python train.py --num_hidden_layers=20 --hidden_size=256 --num_attention_heads=4 --num_key_value_heads=4 --head_dim=128 --intermediate_size=704 --vocab_size=736 --hidden_act="swiglu" --norm="rmsnorm" --norm_place="pre" --norm_eps=1e-06 --positions="learned+rope" --rope_theta=10000.0 --rope_fraction=1.0 --qk_norm=true --attn_scale=0.0884 --bias="none" --tie_word_embeddings=false --parallel_block=false --init="normal" --init_std_qkv=0.0398 --init_std_o=0.0282 --init_std_up=0.0398 --init_std_down=0.0 --optimizer="soap_variant" --learning_rate=0.00798 --lr_mult_up=1.27 --beta1=0.95 --beta2=0.98 --lr_head=0.011 --max_grad_norm=2.0 --warmup_steps=96 --schedule="wsd" --decay_fraction=0.604 --decay_shape="linear" --final_lr_fraction=0.0 --batch_tokens=[131072, 262144] --max_seq_len=512 --doc_mask=true --train_tokens=1199000000 --max_steps=6267 --dataset="wikipedia_en"
Each number is 128 + 32 x the weight over the matrix's rms, rounded and kept within 0 to 255. Layers, rows and columns count from 0.

# layer 11 attention key, 512x256, rms 0.405, rows 401-425, columns 0-63
[[127  82  72 119  91 106 116 105 131 143 168  96 129 127 105 113 136  84  99 126 131 157 177  83 109 212  84 157 125 128 144 156 147 155 111  86  81 210 132 112 117 112 142 183 133 167 120 153 143 163 110 144 110 112 192 124  98 115 118 122 134 133 133 121]
 [106 145  65 146 112 117 100 132 146 128 110 125 128 114 180 145 143 122 150  88 108 172 157 156 113 173 130 154 102 119 129 125 139 137  97 119 100 132  57 110 143 148 117 106 101 128 163 137 192 109 109 155 166 156 161 186 122  86 111  92 150  92  99 119]
 [ 98 111  91 127 117 114 122  91 107  70  91 116 116  91 145 103 138 126 169 113 157 103  67 130 102 151 188 172 101 107  89 156 150 129 120 129 118  61 147 113  60 126 133  85 137 138 127 129 162 132 130 139 137 114 122 136 102 141 108 121 114 128 182 128]
 [ 79 124  93 137  97 123 157  95 125 112 167 138 157 129  60  98 130 110 149 107 138  92 132 174 144 139 154 108 149  91  85 120  85 148  88 109  96 111  71  98 160 154 133 142 152 129 155 126  94 158 144 124 202 140 108 124 161 160 115 216 159 131 157 106]
 [ 90 101 133 130 114  81 172 142 132 152 117 101 171 150 101 153 137  67 159 211 148 109 112 131 178 154 178 104 174 145 112 101 106 137 128 173 118  93 132 137 124 171 128 151  98 153 172 107 158  97  96  94 144 154 126 167 103 105 169  74 169 114  70  86]
 [139 107  73 150  90 141 139 113 128 146 128 136  99 167 112 106 162  92 148 135 172 123 113 126  97 102 104 110  93 151 178  92 153  81 114 121 105 137 126 139 154  97 109 129 133  95 123  91  88 131 127  98 106 149 113 116 167 116 134 108 150 154  99 140]
 [ 99 150 147 116 124 161 157 135 142 106  65 133 140 141 122 158 154  49 139 185 111 129 182  51 143 161 119  90 132 122 160 177 164 124 205 103 136 121 109 108 110 170 133 117 105 204  80 155  99 150 151 112 111 135 168 162 115  52 132 134 181 154  94 118]
 [101 127 143 101 137 157 107 213 166  96 107  88  99 141 105 103 156 132 118 108 111 100 163 160 127 100 131 143 145 167 133 148 144 145 116 152 130 138 101 131 136 130 117 149 116 130 122  97  99 111  78 133  91 150 101 132 148 121 114 196  97 104 172 123]
 [ 91 167 139 102 169 164 151 111 144 107 113  86  95 166 127 155 154 105  97  73 126 149 110 136 148 169 132 124 133  74 118  82 143 120 131  62 179 128 120 157 138 120  89 194 178 150  88 120 178 126 154 125 102 143 138 139 123  64 110 137 142 147  88 135]
 [123  93 142 127 101 152 105 146 179 205  99 111  99 136 144 112 155 126 142  79 146 116 143 168 101 131 133 137 167 102 113 156 132 167 140 107 102 122 116 145 139  92 142 139 199 112 107 127 118 109 137 133 117  90 108 142  90 137 129 132 117 163 179 116]
 [122  94 181 121 120 181 124 131 135 147  78 158 135 106 143 123 108  57  93 125  98 109 141 131  87 100 131  90 100 163  90 147 123 121 164  95 128 192 150 165  85 126 151  68 129 138 121 163 130 170  93 110 146 121  75 163  94 112  96 145 142  89 163 132]
 [130 127 142 165 102 142 149 118 150 154 119 136 104 153 120  86 141 140 159 111 135 221 123 161 165 100 161 110 147 144 101 143 131 128 115 104 120 142 108 144 125 150 140 154  98 100 122  75 177  51 129 165  96 131 107 154 129 155  87 139 150 138 111 163]
 [105 162 126 109  96 110 187 118 125 126 124 136 137 126 147 100 138 100 118  89 110  97 174  94 122 114 108 169 119 171  75 176 129 195 101 128 139 134  74 158 144 106 135 147  72 125  84 145 153 109 113  99 117 128 159 142  77 141 155 139  95 127 141 162]
 [141 154 170  92  95 215 176  79 174 107 132 146 131 107 125 123 106 157  94 120 114  83  86 138 134 107  99 131 129 150  52 157 120 114 161 121  77 133  81 157 176 137 164  94 143 145 156 159 120 126  79 101 102 127 113 125 156 108 134 114 157 126  84 144]
 [127 196 184 189 185 146  64 162  78 145 114 186 122 102 102 105 112 105 182 142 163 110 130 139 133 114 136 114 102  93 148 157  93  88  43 176 122 142 136 162 104  98 140 122 128 176 155 126 132 133 145 138  59 122 139 133 147 163 142  75 126 144 123 119]
 [103  90 134 103 170 139  86 156 118 124 121  78  91  96 157 116  88  83 150  98 179  88  59  97 145 146 126  90 117 123 193 142 124 115 167 105 140  97 121 126 116 162 113 100  52 152 114 137 161 127 176 106 135  77 130 137 155 123 150 130 127  93 179  85]
 [ 99 199 138 122 166 117 139 147 125 106 156 177 155 154 133 100 121 171 126 141 207 107 129 147 151  99  98 132 126 113 120 103 108 136 151 121 134 118 157 140 132 101 105 157 151 136 139  56 165  94 128 169 144 155 112 170  89 135 121 105 188 148 126  91]
 [169 129 114 140 116 137 139 102 157 137 149 179 149 101 110 113 136 143 100 158 160 151 157 124 104  86 105 114 155 118 153 201 152  89 108 130 111 154 125  92 166  63 113 125  66  59 144  94 112 103 109  74 174 140 144 113 116  73 121  96 134 131 158 146]
 [144  92  43 106 113 133 180 189 170 137 104 151 120  59 109 104 177 115 158 127 135 120 135 104  28 118  81 116 146 155 130  97 160  76 147 164 119  65 110 103 103 127  79 107 128  91 117 110 164 145  96 166 137 167 120 105 142 171 134 130 129 204 102 171]
 [131 126 107 103 120 196 117  88 175 143 114 160 143 112 101  81 139 106  88 169 120  79 144 125 133 151 137  73 136 115  96 141 165 119 107 110 104 161 118  93 157 120  79 141 192 122 159  82 131  89 130 102  84  91 135 109 124 136 155 157 124 126 114 124]
 [ 91  97 104 112 143 104 121 105 153 104  84 160 104 148 103 134 108 170 169 142 151 108 168 183 116 170 128 116 149 124 139  93 148 130 111 192 159 134 171  98 111 134 132  95 129 194  90 113  68  91 171 149 101  95 124 106 122 150  90 115 145  82 175 170]
 [158 159 104 186 155 131 140 112  74  57  81 121 119 127 120  72 118 137 119 102  85 144 140 156 150 152  46 128 119 142 100 156 144 169 121  99 171 121 121 120 129 113 104 122 131 108 123  92 143 112 156 146 102 113 117  74 145 183 112 131 142 137  97 161]
 [161  53 152 115 126 138 109 108 164 124  91 120 165 104 146 119 139 102 106  79 172 188 121 122 115 132 133 133 158 169  98 142  85 136 131  99 113 102 165  81 129 146 169 134  64 103 143 162 110 112 151 135 194 114 129 113 171 135 129 123  87 149  99 113]
 [106 194 125 179 129 145 159 126 170 167 152 193 144 151  83 178  81 117 159 148 118 105 156 128  82  79 118 128 145 164 105  89 108  97 137  19 130 109 113 153 135 111  93 129 146 114 136 168 111 153 120 140 102 122 162 120  74 157  89 100 110 146 106 115]
 [134 117  57  72 123 189 134 138 134 159 121 179  97 182 142 129 135 185 123 104 150 192 158  42  89 127 141  84 165 151 163 111  90 125 128 136 105 164 107 145 177 162 133 122 166 115 172 140 179 155 118 126  68 149 114 120 112 139 177 142 127  90 113 135]]
# layer 11 attention query, 512x256, rms 0.403, rows 402-425, columns 0-63
[[123  63 123 175 107 129 178  92  78 173 141 143 140  77 112 115 125 120 144  99 115 136 128 131 163 130 143  82 159 147  82 134  86 113 204 114 153 196 102 150 133 155 105 140 106 164 193 118 168 130 161  97 118 148 173 129 119 130 174 147 152  88 124 177]
 [140 157 142 147 177 141 131 158 197 107 134  63 145 156 173 103 104 115 128 119 121 172 133 144 100  70 157 123 103 134 106  86  94  99 149 115 149 109 139 144 123 161 144 104 149 163 149 147 126 234 112 166  68 123 114 146  99 186 133 104  83 172 146  88]
 [121 115 123 116  90  97 122 152  89 109  88 140 127 147 136 168 140  88 103 145 126 109 156 138  97 119 132 154  91 145  91  79 125 154 172 141 104 107  80 122 110  95  54 117 185  90 156 141 132 184 164 105 118  35 139  60  91 160  76 132 118 182 120 163]
 [144 126  14 106 155 105 189  99 142 118 134  76 106 139 127 170 172  82 185 141 123 129 205 142 177 150 147 116 131 107 148 138  91 130  97 164 123 100 165 152 133 137 150 147  99 124 128 123 154 172 175 146 110 152 123  73 174 145 141 122 129 117 176 141]
 [164 136 115 139 145 112 191  54 140 166  58 173 118 148 100  81 169 135 152 143  71 168  92  90 165 121 161 122 155 114 107  76 122 180 123 182  89 118 161 112 119  71  93  55 105 111  56  98  75 113 113  85 103 156 167 185 153 116 132 117 154  38  93 188]
 [139 127  78 134  35 156 117 106 185 107 163  78 148 161 127  93 109 108  82  48 124  92 149  57 185 169 108  85 106 152 226 134 154 161  97 129 171 146 171 118  76 114 146 149 142  92 138 166 142 104 103 122  66 158 175  95 182 154 144 109 136 106  98 156]
 [100 138 124 146 130 157 108 181 108 179 152 100 126 165 110 150 101 112 115 153  82 124  83 153  92 119  75 125 194 139  98 125 192 114 195 155 126 113 116 167 125 159 173 114  71 128 124 137 118 157 100 151 133 110  94 142 139  83 103 104 127 162 181 127]
 [ 96 143 100 204 105 139 142 145 125 215  87  98 141 125 109 119 138 100 104 107 112 108 156 159 157  93 142  53 117 200 122 147  34 120 115 154 111 133  97  89 138  76 158 155 105 125 104 151 168 169  70 158  99 130 124 122  95  98 149  83 121 151 140 146]
 [ 96 148 127 135 103 126  78  79  95 159 139  79 165 149 129 149 121 165 156 120 154 112  81 194 193 137 109 159 133 165  93 116 117 162 172 114 133 119 139 171 120 126  94 104 134 126 109  57 137 136 146 103 133 141 135 152 145  72  95 108 124 120 112 104]
 [149 147 181 110  96 113 108  79 127 104 192 106 122 139 162 145 125  85 191  53  71 164  88 129  61  98 109 136 158 124 159 115 160  75 139 100 108 117 165 204 113 138 146 141 151  67 166 199 133 192 168 152 100 103 131 121 141 194 132 146 126 111 126 131]
 [171 146 138 150 155 119 123 114 102 128  23 142  95 149 174 139 145  85 149 145 167 184 147 159 134 139  64 123 101 142 194 163 120 169 130  27  92 104 120 158 117 120 118 168 158 131 175 178 147 133 136 114 147 100  94 152 149 167 117 124 110 136 123 111]
 [130  91 177 166 158 141  74 155 116 116 136 129  37 110 102 117 129 127 181 128 138 105 181  82 144  86 149  40 123 109 139  98 113 115 199  94 171 130 184 139 217 114 120 219 115 155  90  88 122  93 144 130 159  60  96 176 145 137 125 100  88 138 114  78]
 [ 93 131 111 161 154 122  71 120 169 131 113 116 199 158 106 174 178  90 135 134 107  67 131 155 137  66  97 155  71 125 213 150 157 133 151 142 141 159 130 121 164 164 104 176  99 121 150 177 162 162  84  68  77  61 128 157 119 140 147 161 121 149 118 142]
 [154 145 140  64 164 145 151 136 105  64 108 147 174 165 136 149 123  83 144 145 151 121 145 151 120 162 126 160 135 142 157 139 171 105 159  73 137  80 154 111 106 116 136  94 100 117 107 131  95 182 160  87 127  71 100 128 123 128 175 125 159 113 154 162]
 [159  87 136 168 138 108  97 153 157 140  65 138 197 123 178 125 104 162 137 109  83  88 180  89 160 150 191 144 131 140 111 161 141  91 142 152 105 119 146 154 141 140 115 118 153 138 158  85 160 104  92  98 123 151 162 119  65 108 202 184 158 153 150 146]
 [181 135 112 128 112  82 154 155 121 146  87 177 140  93 151  70  97 108  83 110 106 137  91  34 116 102 148 167 156 118 156 146 110 161  85 118 110 113 137 120 146 125 100 122 133 122  93 147  83 161 163 163 170 129 141 134 101 170 109 108  84 139 107 109]
 [136 116 137 114 106  70 202 189 104  86 113 208  94 141 157 151 107 110 199 129  58 105  98 102 101 100 153  73  88 105 165 151 145 112 116 171 141 124 100 109 132  87 136 123 125 105 119  80  76  98 118 132 137 143 142 116 110 107 130  83 156  97 122 117]
 [167 148 145 110 126  89 162 157 134 151 147  87 187 107 129 160 159 178 114 133 108 186 209 140 125 123 130 174 141 126 148 159 140 146 117 130 188 131 106 141 111 158 113 169 146 123 147 136  81 121 171 156 172 147 157 165  43 104 100 146  81 154  97  72]
 [195 124 111 146 180 140 164 144 148  73 149  97 163 163 168 121 115 122 146 153 151  87 173  74 141 193  98 129 138 149 129 146 151  91 174 130 102 111 153 139  95  85 199 107  94  44  84 113  96 121 204 143  75 169  49 135  99 132 134 148 119 166 147 167]
 [191 113 127 129 138 105 103 107 133 145 163  82 150 119 174  80  87 147 147 144 125 128 121 121  85 125 184 183 110 164 123 129 118  71 127 168  91  56 169  62  75 156 149  90 116 122 154 192 155 152 105 149  74 214 106 130 155  89 121 156 143 163 104 134]
 [109 123 105 150 127  99 147  96 125 135 139 159  96 124 159  96  74 182 147 131 133 118 158 118 134 133 116 140 112 114 133 148 160 114 119 153  94 192 118 135 131 148 111 137  96 112 139 156  93 138 171 142 111 133  94  93 122 113 141  98 109 178 135 144]
 [159 212 178  87 174 122  97 156 105 194 141  38 101  67 203 100 129 143 122 117  99 123 164 142  54 111 118 153 113  20 153 143 161  65 110 134 110 153 121 116 161 134  82  76 138  85 153 167 102 103 152 213  98 135 154 128 144 133 126 113  99 159  70 166]
 [141 128  88 114 170 140 138 101  85  99 210  88 157  85 103 151 152 116  92  67  98 155 162 114  64 114 150 186 209 118 144 134 121  88 108  87 143 120 102 151 136  82 112 172 144  83 109 142 106 172 122 156 149 134 114  82 144 106  85 146  93  57 152 129]
 [167 165  85 169 137 177 131 129 140  84 118 126 174 123 153 159 145 172  76  99 131 174 130 140 149 177 142 120 124 165  83 133 105 155 213 139  97 131 109 139 131 132 173 114 184 107 118 155 122 137 136 133 158 123  83 133  53  97 144 141 131  96 125 131]]